Part of a small language model's weights: MLP 1152 GELU, LayerNorm before each block.
Each number is 128 + 32 x the weight over its row's rms, rounded and kept within 0 to 255. Layers, rows and columns count from 0. The size above them is the row's rms in percent of the matrix's.

# layer 3 MLP up, 1152x320, rms 0.116, rows 1102-1123, columns 160-319
size [102 103  98 112 101  94  83 111  90  96 101 101 104  95  81 107 100  99  97  92  96  97]
[[104 119 205 129 160 154 173 130 109 123 126 168 146  94 147  79 119  95 123 129 112 156 105 155 143 105 131 111 142  79 144 177 110 114  85 127  44 179 114 132 196 135  95 141  74 143  94 123 104 121 143 106  77 124 125 110 181 194 115 108 130 160 132  95 127 159 130 115  37 155 134 193  98 144 168 106 103 131 121 168 125 111 107  58 162  76 168 111 101 193 125 120  11 126 177 120 117 110 160 114 110 102 140 136  88 129 125 157 106 143 149 108 194 152 112 114 138  78 162 139 159 134 151 118 188 150 159 113 125 117 131 133 148 127 139 126  86  94 134 126 103  33 158 111 104 124 131 128 107 136 184 153 143 130 144 148  61 141 174 164]
 [136  99 120 114 121 116  90 109 141 146 110 180 146 117 138 124  96 105 128 137 150 159 104  87 119 114 139  75 119 113  71 122 149 190 130 150 109 217 141 134 116  99 104  73  96 132 130  94 151 148 118 122 163 121 124 158 165 131  94 127 156 110 173 176  55 145 102 129 138  89  64 176 175 174 172 132 157  96 114 232 149 181 138 118 127  91  82 122 108 114 163 156 122 122 116 141 135 116 162  84  88 140 126 131 158 139 136 176  54  93  78  73 108 123 147 134 153 174  91  91 147 129 143 111 162 105 109 123 156 128 100 125 132 106  97 122 122 159 151 162 139 164 110 120 136 131 123  80 141 128 152 135 185 149  95 116 123 140 112 116]
 [ 95 108 180 115 177 113  65 127 160 126 133 137 169 109 134  78 154 194  97 177 139 153 127 201 119 100  85 148 160 149 107 135 153 117  75  71 117  91  62 112 148 164 126 114 137 102 143 111 171  78 148 149 133  87 164 122  80 139  79  48 144 141 134 147 135  78 117 123 127 114 129 180 136 113 150 120 115 156 144 119  68 115 186 127  98 128 145 123 127 116 179 126 149 116 157 113  99 110 167 112 135 117  85 151 143 120 126 121 118 175 155 122 135 136 101 106 130 125 166 123 176 255 131 174 147 155 111 187 164  71 110 144 145 122 100 151 115 152 113  98 152  90 116  86 116 164  89 109 113 125 174 154 141  80 154 179 119 154 140  67]
 [ 51 141 108 129  70 165 101 165 121 188 105  83  76 173  98 181 117  93  96 154  99 116  87 103 179 107 111 174 133 146 171 133  77 103 113 110 118 129 122 159 118 116 186 112  82  67 105 123  90 111 125 131 206 144 188 141 136  68 178  85 133 112  93 149 124 171  88 179 126  93  84 108 162 105  64 135 119 140 162 162 135 119  95 146 135 132 142 155  96  88 178 158 110  95 102 100 127 109 120 128 114 164 135 112 141  95 140 139 149 116 136 100 102 144 128 157 140  68 181 102 131 160 135 111 202  63 157  97 147 119 150 120 101 132 108 174 138 128  82 163 154  43 126 133 140 175 173 143 100 162 141  75 161 149 144 141 134 143 135 133]
 [161 170 103 134 119 123 123 150 156 129 100 145  66 126 130  84 124  95 118 165 118 118 124 111 123 106 115 150 192 138 135 102  90 102 133 160 159 181 173 129 124 135 123 150 153 181  89 191 146 159 117 147 155  90 144 194 110 107 110 124 142 163 142 177 129  98  95 132 121 129 125 133 103 197 121 120 173 131 170 194 126 179 156  92 174 145 141 153 129  97 131 143 166  93 154  88 151 187 163  98 147 125 174 152 133  95 109 112 110 149  91 121 151 148  94 141 135 129 170 150 136 108 118  69  98  88 161 122 160 126  89 160 139 100  96 108  55 154 138 173 153 178  87 129 119 135 197  74  94 103 153 150  95  44  92 125 128  89  72 206]
 [134 159 148 134 155  85 122  75 118  94 148 132 127 149  91  92 132 117  80 121 101 108 130 107 108 137 119  56 121 141 162 159 147 119 172 148 124 172 129  94 156  91 151 112 144 123 109 165 100 138 184  97 176  84 179  67 141 163  90 160 123 111 156 122 132 123 166 119 111 120 141  78 146 103 119 137 126 109 147 107 122  93 129  69 157 151 238 104 106 129 168 194 103 177 165 130 135 131  77 105 112 147 138 116 131 140 105 133 109  86 141 105 178 131 131 142 156 131 116 136 178 117 110 218 152 157 133 143 131 104 140  77 159  78 187 121 103 116 201 129  99  81 165 114 104 135  64 136 159 123 142 148 178 189 154 118 128  67 152 132]
 [148 116 145  68  56  99 137 122 123 115 127 180 159  91 122 127 102 145 207  80 205 123  95 113  97 163  93 151  98  85 134 162 131 116  95 129  86 182 125 166 136 151 143 127 101 151 182  99 157 115  57 102 111 115 150 149 107 138 142 113 116 131 121 139  81 126 172 157 189 146 138  80 145 133 102 148 114 124 122  90 165 144 125 105 169  47 132 102  96 115 116 184  99 167 128 186 151 109 170  93  37 121 162 105 206 144 153 150 122  95 142 164 121 142 108  85 140 155 119 179 134 138 136 104  77 123 184 100 138 125 115 118 132 167 121 136 200 167 114  77 117 116 120  96 116 113 122 164 149 157 101 177 124 105 103  72  80  55 154 182]
 [148 166 150  98  45 103 193 157 145 148 105 184 144 106  80 152 142 139 132 189 111 165 156  96 162 182 170 132  81 161 134 112 121 134 122 111 103  89 127 138 143 174 107  77 116 158 142 105 167 106 119 144 122 127 152 116 114 109 151  99 138 168 104 137 181 150  39 201 121 155 154 133 163 148 117 125 158 102 169 161 165 101 100  78 110 113 114  81  93 123 129 115  95 124 159 157  92 171 138 168  74 123 105 125 124 120 141  99 129 139 109 103 135  58 169 146 175 154 120 164  70 172 138 141 144  68 128 133 128 138 142  86 104 137 152 137 121 185 132 135  81 175 101 222 149 102 108 125 151 169 131 125 129 124 114 145 118  98 133  85]
 [ 99 188 130 111 115 165 144 111 155 123 173 156 119  97  40 112 128 158 141 150 132 149 175 183 113  94 154  95 106 160 116 132  93  98 141  77 152 109 118 130  98 112 117  96  73 150 117 100  75 133 102 117 124 153 168 163 115  98 138 106 178 159 131  65  92 112 150 164 112 149 119 159 129 162 105 144 122 117 102 114 168 177  35  92 109 202 148  89 125 109  63 136 119  93 111 141 174 140 165  93  98 141 103 105 115 113 189 151 144 130 138 100 157  81 108 201 175 108 130  97 113  82 159 152 121 141 129 125 148 178 121 182 169 164 112 103 115 148 155 114 129 136 180 126 117 148 209  98 103 124 105 136 127 151 124  66 135  84 132 156]
 [135 131 154 143  98 114 121 146 182 144 136 114 111 119 101 133 163 125 157 155  68 187 134 102 104  91 151  53 134  99 133 143 146 117 140 122  66 151 134 113  88 116 118  84  91 177 146 147 194 116 171 110 143 181 101 174 130 174 109 117  86 144 148  84  98 147 151 184 159 141 131  78 154  82 187 125 210 137 122 152 124 144 179 163 130 115 125  68 148 176  99 162  95 167  77 138 163 109  74 179 111 141  81 152  83 187 115 187 136 138 107 118  85 145  93 148 156 124 144  83 116 109 144 102 126  94 134  83 122 165 137 181 121  82 121 108 100  98 129 152 115 133 137 159  71 151 159 107 154 120 125 135 162 112 146  96 132 137 119 117]
 [131 114 174 178 125 106 149 103  59 145 105  81  75 142 144  79 142  84 156 126  74  50 165 161 111 153 145 115 146 165 119 150  74 112 181  91  99 191 121 144 153 179 115  63 202 238 130 130 150 155 147 110 114 135 123 122 188 112 107 198 157 154  82  89  66 139 137 117 108 169 110 107 121 121 172 149  56 134 167 150 120 139 152  79 107 157 106  74 148 168  93  72 132 106  90 116 141 167 111 127 124 149 135 125 146 112 145 135 110 174 148 119 168  98  89 122 122 144 146 137 144 132  83 115  95 141  97 101 158 101 167 107 130  92  92 115 140 121 159  92 149 109 139  88 110 116 152  84 129 168  80 158 163 116  93 136 147 152 105  92]
 [104 138 147 146 110  78 159 185 112 122 100 151 111 121 158 115 172 138 145 159  86 125 162 125 126 133 100 159  98 114 105 181  99 121 126 142 169  96  72 122 116 130 119  83 116 117 150 128 158 135  98 186 180 138 105 128 113  80 101 172 170 114 157 119 121  82  69 170  98 101 139 105 141 115 108  90 151 177 172 115 106 142  90 169 165 149 158  93 165 119 139 143  94 127 175 121 137 114 167 131 198 153  90 101 117 109 103 148  98 115  92 145 161 112 127 161 142  94 105 148 124 119  64 168 140  99 110 110 248  63 113 122  94 137 116  90 148 131  75 162 150 141  91 159 128  88  74 158  89 153  97 139 109 172 114 160 139 142  96 113]
 [164 140  70 200 157 159 137 104  99 182 150  76 174 163  90 104 159 141 116 157 125 115 133  58 156  98 178 135 163 141 146 150 155 144 104 118 138 177 127 131 126 154 100 130 154 126 127  72 187 145  91 104 114 136 154 128 105 184 168 130 159  98 150 159 120 150 133 175 138 142  78  97 102 106 115 100 118 131  59 152 132 133 118 123 150 159 167 133 110 101 138 154  79 143 198  69 150 201 111 168 151 159  94 184 213 133 182 120 137 152 145 126 116  83 103 144 154 171 125 150 111  87 177 141 127 161 155 154 123  57 177 153 119 130 112 124 136  87 173 126 129 147 130 109 111 162  88 134 135 123 132 104 168  72  70 177 146 143  92 113]
 [ 65  54  73 134 146  81  94 120 113 159 168 120  44 117  93 118 151  98 110 143 148 147 118 125  84 161 134 126 174  79 172 188 120 206 106  93 160 151 113 115 133 106 104  95 139 102 144 124 169 100 152 109 117 106  84 219 183  73 117 123  99 124 113  92 137 133  73 141 128 186 118  95 138  74 130  88 125  76 129 143 105 137  68 142 133 128 172 115  93 162 131 167  74 109 129 130 130 139 116 179 104 102 102 122 177 102 120 109 112 193 164 142 124 147 140 129 115  65 152 162 179 193 117  76 165 144 177 103 138 109  94 150 114 185 167 157 103 158 140 107 137 134 145 147 150  98  97 124 108 133 143 160 165 113 126 148 118 116 111  96]
 [129 155 160  93 152 149 101 154 128 122 151 131 175 160 150  98  63 136  84 131 114 140 132 146  97 145 151 141 136 112  73 131  78 177 116  82 137  91 108 179 134 144 100 133 115 153  54  68  75  87 152  79 160 134 118 117 109 120 150 122 139 143  84  70 158 172 140 162 170 169 106  96 115 164 157  59 159  82 110 120 107 142 134 127  94 161 152  71 136 100  95 153 171 137 176 195 130 106 111  70 157 144 148 172  98 100 134 176 168  87 108 149 156 145 125  89 143 126  80 101 116  79 101 110  58 155 121 118  92  95 147 117 141  62 149 149  82 107 122 155 148 155 180 133 123 106 130 188 122 113  83 150  93 121 115  99 168 131 147 169]
 [142 149 107 163 109 152 157 153 154 100  91 101 145 112  94 151 102  95 133 133 128 115 102 140 219 172 163  82 117 134  84 104 127 152 116 141 107 186  79 138 131 129 122  53 206 129 104 153 135 183 182  80 170 119  77 176  65 104 166 125 146 137 128 125  79 105 137 102 123 117  91 166 185 147  74  88  82 111 184 134  81 160 135 142 191 149 138 179 102  97 168 136  91 125  79 152 121 190 214 168 125 125  90 130 130 145 146 119 150 141 128 152 101 133 142 145 155  76 134 154 118 135 144 142 112 104 202 124 143  79 163 119 118 151  95  89 217 194  86  83  87 111 112 141 142 133 155 153 148 108 148 104 137 170 165 134  80  84 137 106]
 [153 142 110  92  94 117 157 156 163 155 170 168 139 125 144 193  78 104 147 181 104 120 152 167  94 115 141 121  93 179 109  95 174  77 141 134 135 114 139 143 185  79 138  64 175 123 182 153 113 120  91 167 111  87  98 175  86 201 109 166 124 119 110 129 137 160 164 138 125 149 132 178 104 138 120 156 155 133  83 105 154 128 133 205 142  77 173 151  53 126 171 101 131 140  99 115 143  86 161  53 150 114 125 123 125 107 104 114 143  24 126 114 123 169  99 117 150 135 151 146 137 145 116 164 156 164 205 185 136  98 175 104 128 113 138  83 127  80  62 114  80 133 166 109  97 130  97  89 136  99 105 102 108 126  87 125  85 150  90 163]
 [ 88 163 144 157 138 134 124 157 166 176  76 101 142 105  78 171 137 135  99 106 148  93  79 158 115 134 160 101 162 121 107 160 171 145 106  85 152 164 133  98 196 120 153 123  85 134 145 150 166 100 130 125 195 128 164 166 174 118 101  97 200 149 109 130 128 162 131 127 132  70 124  87 139 107 148 176 117 144 149 129 110 163 143 115 103 119 139 172 114  81 118 162  90  59  94 109 155 126 220 114  96 154 167 126 128 127 148 179 122 113  93 151 168 130  95 111 172 195  76 128  92 107 150 167 151 104 134  91 103 161 222 153 122  63 117  82 100 182 109 109 167 191 110 170  88 115 149 162 113  88 140 139 125 109 119 105 155 146 114 142]
 [ 77 102  85 168  95 145 108 125 115 162 133 144  14 138 130 208 127 115 120 104 165 116 190  99 161 130 121 149 134 126 142 130 144 110 175 151 132 124 133 116 161 160 129 156 110 107 178  75 121 116 134  85 115  56  87 158 131 119  98 152 103 159 134 131 107  58 151 118 147 148 172 137 159 125 207 116 110 115 104 129 181 182 190  87 142 119  69 173 115 167 140 153 147 153 165 123 181 121 126 109 161 183 119  96 157 149 147  54 138 119  98 175 118 131 153 215 110 131  80 121  83 127 148 103 172  92 131 126 122 177 187 160 169 128 126 106 122 123  96 139  92 118 171  74  64 120 139 137 128  88 126 107 146 162 105  96 151 147 135 188]
 [124 119 171 143 113 189 142 126 145 115 148 130 166 117 139  94 120 168  85 160 135 122  98 176  74  59 106 153 126 143  90 118  49 152 150 201 126 160 161 129 154 120 136 113 101 111 183 192 113  81 167 160 105 155 138 150 150 150 107 120 133 140 186 156 125 163 134 124 151 169  91  76  94 138  82  69 157 150 157 102 118  93 145  52 137 170 184 112 101 182  79 104 104 143 119 137 138  96 139 131 138  89  63 108 153 104 110 173  89 125 109 144 123 138 140 180 114 136 151 157 107 155 191 133 174  97 139 104  84 147  87 112 111 106 163 177  85 135 129 136  86 156 122  99  98 124 153  92 149 205  95 155 109 127  89 157 140  93 119 129]
 [117 126 135  52 127 162 168 135 118 151 112 141 139 132 132 140 143 110  92  76 193 138 142 159 140 134 171 127 172 133 160 107  93 134  87  95 156  85 126  90  56 153  85  88 113 167 109 150 124 134 150 116 164  78  76 105 155 112 117  81  81 144 102 162 127 110 123 139  95 157 124 134  71 134 104 116  97 193 124 107 147 150  99 105 108  93  88 127 107 120 132  80 118 154  95  85 164 158 204 139 190 106 114 110 130 120 148  80 107 132  52 198 169 175 144 198  15 141 121 171 115 132 144 153  54  75 127  92 156 115 135 116 125 107 148 138 125 101 139 105 110 162 135  88 117 114 156 103 112 142 148 164 153 149 142 136  82  95 104 135]
 [151 122  62 129  89 140 107 108 149 139 126  74 119 153 129 162 134 144 106 128 161  89 137 113 152 221  95 105 114 161 134 111 115 150  87 110  88 121  95 120 142 151 123 112 195  68 141 109 149 149 168  65  94 101 180 136 127  90 101 129  90  92  94 154 156  69 115 148  88 103 116  74 191 160 124 139 115 156  92 110 109 104 178  78 132 216  99 149 134 156 139 136  89 165 153 110 119  98 138 173 177  88 140  96 110 142 115 136 190 103 153 113 122  78 106 145 149 117 134 170 116 109  97 116 154 154 160 133 124 181 136 156 127 124 150 143 116 164  93 134 163 160 179  88 123 120  98 171 139  98 133 160 102  82 137 143 129 143  86 132]]
# layer 3 MLP down (transposed), 1152x320, rms 0.113, rows 1102-1122, columns 160-319
size [105 100  92 112 101  93  92 109  92  98 105  99 113  99  89 106  90  99 103  92 100]
[[116 157 160  61  89 143 152  79 182  94 135  69 158 122 149 131 124 118 106 115  73 137 126 114 150 114  74  96 160 140  88 133 114 102 153 119 117 100 156 135 167 135  98 122  98 140 122 104  98  86  41 111 134 196 185 157 159  93 167  97 111 144 153 118 129 153 135 119 175  96 171 165 175 156 122  99 167 133 190 116 102 121  76 143 151 111 137 138 163  73 115 146  93 126 130  89 121 211 178 124 123 107 135 162  74 117 116  83 146  96 108 106 103 160 121 173 155  72  80 107  93  80 134 103 106 138 120 133 134 170  83 121 131 115 107 185 154 130 171  78 127 171 145 137 110 123 152 159  76 139 159 120 132 100 102  95 234 127 115 123]
 [101 135  64 131 168 132  40  80 138 129 127  70  80 138 119 143 139 125 123  73 172  47  72 153 119  87 134 202 114 142 113  51 100 134 117 123  89 122 112 123 126 128  73  92 114 181 119 146 131 106 162  81  98  90  78  88  76 152 100 149 120  90 115 145 144 110 148 145 139 139  86 124 143  96 145  84 105 184 186 173 106 144 107 117  59 136  79 147 168 125 137 134 153 136  86 158 113 145 109 101 152 122  81 195  90 135 123 174 119 110 154 188 118 173 175 167 170 136 156 150 122  90 121 174 150 164 134 137 139 106 177 108 150 116 192 104 155 154  73 111 170 192 162 170 177 148  87 178 155 172 181 129 100 148 123  93 124  99 105 120]
 [144 143 121 135 109 190 133 138 155 129 162 148 115 106 139 123 121 111 117 176 106 153 129  84  93  44 151 149 144 115 142 124 158 174 187 115 164  88 130  74  48  53  76 129 110 148 157  85 149  90 110 131  94 146 102  70  85 145 175 109 141 117 124 125  88 138 199 126 203 156 127 139 159 102 148  85 120 136 136 110 139 220 110 134  68 122 118 125 148  76 118 157 139 166  37 139 170 133 150 130 189 131 130  79 193 154 180 131 193 137 104 125 115 190 166  50 162 103 112 132  99 113  65 114 152 132 102 176 138  88 110 106 128 131  98 120 128 176 152 164 130 126 119  88 160 115 127 146 129  94 205 136 193 157 126 124 135 125 137 156]
 [103 116 129 145 138 132 143 156 124 150 122  90 127  98 139  63 160 157  86  81 150 119  49  49 101 149 161 134  99 116 150 122  94 168 142 131 128  69 165 125 130 116 133 124 144  87 159 167 136  39 148 142  60 160 148  75 154 160  80  79  89 162 162 123  79 160 109 132  78 157  85 149 128 132 143  78 125 157 160 157 128 142 156 144 116 129  86 119 124 115 170 110 165 167 113 124  88 163 112 153 106 152 148 153 136 118 187  97 119 150 102  74 122 159 119 138 111 138 122  98 151 147 145 110 109 155 121 157 115 113 187 144 129 134 210 107 102 137 118 126 178 189  96 143  70 152 140 131 130 159 118 143 160 105  83  99 124  88 149 208]
 [134 115 154 121 125 112 120 152  77  55 210 118 133  93  98 157 130 110 167 123 120 116 149 107  85 114  90 187 115 113 149 154 107 142 168 128 147  74 106 134 140 162 146 147  81 119 159 122 145  61 170 172 181  45 159 126 111 195 105 102 103  75 154 107 149 102 150 125 134 115 134 136 162 116 151  91  89 113 163  99 158 148 157 132 136 105 105 111 140 151 174  95 163 151 159 148 165 143 157  55 123  32 149 121 162 107 163  53 195  72  90 121 130 161 111 176 125 121 131  76 133 144 118  80 140 150 140  89 117 141 100 147 183  92 134  90 182 130  73 125 140 176 141 108 156 136 127 110  84 147  95 105 114  95 185 104 120 133 202 128]
 [ 78 158 107  84 121 115  88 116  85 138 111 143 142 139 116 129 122 159 118 196 171 100 117 136  96 136  62 105 136 169 112 151 137 147 147 134 122 122 151  81 175  47 109 117 126  79 124 166 144 138 155 113  91 127 135  74 130 191 115 114 155 149  98 109 157 140 168 155 146  96 139 116  88  49 160 118 154  79 182  57  79 121 164  80 146  93 150 120 137 121 190 168 175 158 151 131  95 159 105 156 141 151 147 107 174 125 132 184 135  73 130  83 155 172  89  67 161  95 166 117 161  83  57 144 104 148 145 117 149 142 156 119 127 145 109  50 136 103 163 175 129 174  83 166 167  86 118 109 175 137 182 188  78 142  94 107 113 109 143 175]
 [139 124 128 122 145 101 142 177  99 168  99 152 127 163 103 182 149 172 160 124 129  79 174 172 151 140 179 100 118 159  57 122  96 161 133 172 129  92 128 166  74  91 123 123 146  95 131 173 129 117 238  82 197 126 123  83 176  99 102 182 135 148  89 118  71 111 129 125 104  98 160 185 117  97  84 110 156 128  94 117 180 125 132 130 110 107 147 167 154 161 144  93 159 112 149  60 117  79  54 117  83 101  88 164 124 114 107 139 131 147 146 129  98  81 179  90  67 111 109 134 124 198 118 157 103 165 189 113 121  98 156 152 104 154 127 188 141 145 116 104 113 159 121  94 112 128 110  77  86 124 126 126 171 140 174 134 149  98 111 136]
 [113 154 100 153 129 146 164 115 123  90 149 101 150  71 108 159 180 117 163 191  91 138 206 110 122 134  87  86  82 102  92 128  93 148 140  99 136 113 103 177 130 153 122 102 121 165 104 112 185 180 147 127 128 157 180 146 110 105  87 123 130 175 131 130 112 157  73 126  83 167  69 187 126 143  86  94 161  94  80 115  90 109 127 125 101 150 117 151 139 103 171  68 104  88 102 175 115 153 157 189 167 147 103 161 161  65 150 200 161  77 210 104 126  91 129 162 188  84 141 125 104 121  99 119 102  97 164 168 166 123 144 113  96 170 125  78 125 114 144 136 114 101  53  81 171  74 138 118 124  62  81  86 127 143 145 126 116 177 161 156]
 [115 140 153 145 138 161  92 195  66 131  78 135 148 155 176 107 110 129 136 137 120  99 142 122 113 140 126 110 141 137 166 142 109  76 141 119 138 141 108 137  61 177 127 181 117 135 194 101 131  83  83 134 164 159 112 127  98 109 121 140 121  77 113 123 161 143 113 107  81 122 167 104 121  99 107 188 106 109 149 108 125  83 139  61  61 153 103 127  81 155 167 131  64 101 121 121 115 177  83 127 118 131 132 140 126 122 122 141 151 166 123 200  98 191 131 128 152  90 127  59 132 124 110 189 186 132 119 133 122 136 179 185 104 128  95 117 149 163  95 109  83 101 149 171 174  97 133 102 142 156 126  84 101 117 157 124 198  93 124  62]
 [116 104  98  70 134 139 163  81  99 164 104 140 135 178 114 140  73 168 112 129 187 155 135 148 153 131 111  89 178 114 114 113 125 114 121 136 140 148 148 171 144 117 131 123 113  72 142  93 147 173 184 177  99  85 139 171 126 157  61 106 157 106 131  83  73 118 138 123 125 119 162 120 167 167 183  95  87 150 165 114 146 200 160 147 110  89 146 104 131 153 131 106  55 108 101 121 108  89 150 156 173 121  90  77 145 124 110 176  93  55 145 194 140  99 139 142 101 130 109 182 192 145 101 143 140 143 115 105 138 139  66 120 140 137 125 190 127 201  97  95 146 117  88 106 109 112  86 121 144 162 143 117  78 129  71  87 141 136 128 127]
 [127 207 194 214 101 111  82 120 135 140 132  80 139  94 116 117  96 111 151 129 130 137 196 121 144 120 135  63 169 100 106 136 174 116 137  97 168 184 118 161 125 166 135 120 203 141 101 151 154 157 148 156 182 140 191 121 142  90  89 106 122 130  66 126 135 122 115 112  80 152 132 121 152 155 107  97 154  97  85 145 157 132 143  73  58 131 120 178 155 129 150 123  65 112  85  76 136 126 145 141  81 127 143 121 148 191 129 100 142 179 127 150 143 181  95 113 141 140 117 160 118 155  82 187  66 101 100  50 143 125 110  83  86 136 148 117 135  69 139 110 118 113 136 110 142 121 150  92  93 141 111 166 157 154 105 204 140 139 119 145]
 [153 140 136 104 159 106 131  60 150 170 137 131 113 169  87 182 127 153 154 205 159 105 105 125 117  57 131 122 129 158  77 115 115 128 126 125  99 106 155 127 106 144 106 179 162 110 100 134 148 125 179 168  33 133 112 114 129 108 149 181 149 136 109 136 120  75 120 181 111 143 131 127 126 121 123  73 155  87  66 153  77  92 135  69 143 129 139 127 100  99 139 117 173 144 114 104 125 162 141 160 122  90 106 156 142  85 136 140 105  86 179  84 196 105 113 190 141 190 165 163 177 121  88 177 119 156 136 108 158 165 105 124  97 135  30 196 105  98 126 114 144  61  46 159 173  82 153 114 116 159 143 160 122 151 120 146 162 142 192 152]
 [105 127 114 113 148 151 136 156  86 105 153 174 121 181 136 159 102 124 219 170 134 116 194 133 170 121 103 149 136 143  88 184 137  55  73 127 155 154 132 130  90  86 133 137 155 145  90  38  99 128 137 109 128 113 168 140 136 128  98 187 144 119 169 120 117 169 123 116 105 116 118  92 104  90  63 163 141 133  86  95 164  83 165 104 122 120 166 111 129 102 163  93 164 126 121  64 130 158  86 161 156 178  90 123  95 124  99 207 144 157 101 174  75 144  92  93 136 133 160 116 133  95 181 111 113 135 117 120 106 141  93 110 144 107 178 138 161 148 161 189 160  94 122 130 144 145 118 176 133 146 122 165 171 107 120 111 174 158 122  81]
 [113  60  60 168 131 110 137 116 104  90 119 167 132 125 157 174 137 132  82 141 144 130 151 172  98 129  71 108  87 161  81 200 158 101 185 149 105 128 106 137 103 177 125 142 154 154 107 141  81 131 164  78  97  89 190 159 127 103 111 135 106 112  90 124 137 105 119 155 118 110  91  68 112 152 148 147 109 116 130 130 129 174 121 187 113  95 126 122  81 150  93 145 154 133 101  96 144 122 111  97 140 139 138 164 114 133 169  72 132 103 143  55 150  91 103 112 126 141 125 199 142 139  92  67 190 160  66 154 153 138 131  87 147 167 139  96 101  94 161  87 164 182  97 208 140 133 113 150  87 182 171  93  92  79  85 124 126 170 115 156]
 [103 143 156 148 151 151  98 125 166  82 123  92 102 110 143 153 113  99 100 147 143 131  66 156 115 109 130 156 126 103 124 127  99  73 127 169 117 173  96 113 117  94 131 117 149  95 125 163 126 178 124 195 158 121 110 160 138 121 119 120 115 138  82 173 145  93  99  98 151 111 128  59 159 104 165 147  65 156 187 144 193 117 166 114 170 102  90 181 132 182 143 144  70 154 153  94  89  99 122 185 123 143  36  64 205 148 129  97 148 158  82 157 146 188 150 107  63 161 168 176 206 145 136  96 149 129 175 137 183 182 145 171 124  81  89 134 171 133  56 111 141 101 147  99 154 105 120  99 137  93 103 129 134  96 141 175 134 145 115 131]
 [ 87 148 144 108 147 104  90 169 164  94 155  99 126  95 139 145 114 145  82 167 102 109  87 141 133  94  91 121 183  90 112  72 163  85 132 118 148 174 116 107 111  88  93 130 125 179 183 131 111 151 140 127 126 117 162  95 190 122 139 159 117 122 174 116 141 179 102 123 179 107 173 147 151  82 140 124 170  86 151  52 103 155 127  74 118 135  82  97 152 109 141 129 159 120 159 109 176 116 128 139 167  47 144  90 121  98  97 114  86 162 164 132 145 100 138 135 114 108  80 113  97  95 103 133  96  89 135 186  98 140 131  99 158 172 132  92 171 100 164 171 201  97 116 119 229 181 156 155  68 180 132 122 139 111 146 157 121 133 117 136]
 [170 109 152 117 164 157  83 126  93 100 100 102 179  69  78 105 125  88 163 150 198 126 137  76 115  63 155 143 146 171 132 100 119 108 145 150 119 125 105 161  56 139 136  81 153 148 129 135 177 169 150 107 124 145  76  94  88 119 136 145 166 169  89  88 161 142 148 106  77  92 104 120 143 124 119  62  84  94 162 179  97 116  92 144 104 156  81 118 171 145 127 135 109 148  40  94 133 121 142 168  92 127 122 123  97  91 138 128 163 134 105 110 144 153 141 138 110 134 128  73 120 131  99 116  85  74 173  94 182 129 136 150 160 150  47 123 145 139 184 146 100 135 105 119 180 136 143 141 129 152 146 153 104 112 161 167 156 140 160 100]
 [ 94 114 101  81 180 139 107 103 189 139 128  96  96 130 130 150  92 196 133 101 114  87  84 132  65 159  98 106 119 119 128 160 122 178 149 158 156 113 123 163  93 122 156 160 151 161 186 117 127  99 157 140 128 143 168  52 157 189 135  38 139 125 153 130 155 137 135  83  86 172 125 129  89 104 129 137 144  78 142 100 107 174 155 147 156 119 119  99 155 116 120 140 148 103 160  62 161 117 111  81 165 105 159 143 124 142 133 138 150 120 140 108 123 100 155  97 155 103 175  89 170  48 114  95 122 126  92  89  93 164  88 148 140 147  46  84  65 129 146 155 100 143 134  93  99  99 109 113 167 159  60 123 150 123 105 162 139 153 131 110]
 [ 97 147 139 142 117 143  23 103 105 177  71  80 171 137  82  94 102  96 157 180 173 105 157 108 126 145  89 109 196 147 161  81 109  98 136 147 146  77  86 128 111 132  84  87 133 123  99 125 177 146 148 107 131 117 129 128  62 106 162 126  82  21 129 136  95 139 185 169  83 133 197 132 132  82 159 131 109 139 171 183 163 106 134 117 152 109 159 157 111 115 119 149 114 116 150 105 141 105 135 139 126 122 121 119 128 116 164 116 125  93 134 120 113  66 122 122 116 144 150 136 169 179 192  73 144  72 163  96 139 156 128 140  75 115 141 138 135 124 126 152 142  98  90 109 121 126 111 145 154 120 133 129 100 123 125  91 199 109  85 166]
 [111 141 169 144 142 124 141 165 129 114 136 165 167  52 127 144 163 106 108 152 127 161  74 149 109 183 178 133 174 136 129 168 105 159 155  44 105 160 119 162 158  90 146 144  98 107  94 118  61 107 140 122 145  86 186  54 196  91 152 117 131  83 123 129 189 128 113 138 142 148  90 166 115 116 180 150 136  92  88 114 135 171 182  93 173  79  98 115 142 162 123 118  99 144 104 157  96 174  69 177  51 135 138  76 172 159 144 122 150 110  97 226 127  84 153 147 143 132 179 137 127 120 138  73 153 129 157 182 118 142  81 125 135 106  92 121 167 103 117 162  63 126 121 152 157 167 107 121 130 104 134 108 154 161 125 183 108 131 122 161]
 [137 105  80 136  89 130 147  92 144 143 114 175  78 144 101 154 120 107  82 109 115 174  98 137 106 169 118 127  76  75 143 147 113 117 127 111 122  91 139 170  83 135 145 199  84  97 112  46 125  87 133 157 118 113  91  96 116 161 155 122 131 154  69 156 113 106 168 168  78 173 147 153 135 113 172  92 105 150 176 113 177 150  72  95 133 107 192  95 156 103 145 150  89 154  78 133 104 147 141  87 179 109 136 143 137 156 118 163 110  62 115 153 218 160 164  63 139 151 237 145  96 122 117 127 115  79  89 117  98  95 171 127 108 174 107  65 131 177 173 114  88 133 111 103  98 112  71 131 131 153  74 110 113 156 166  96  81 131 122 158]]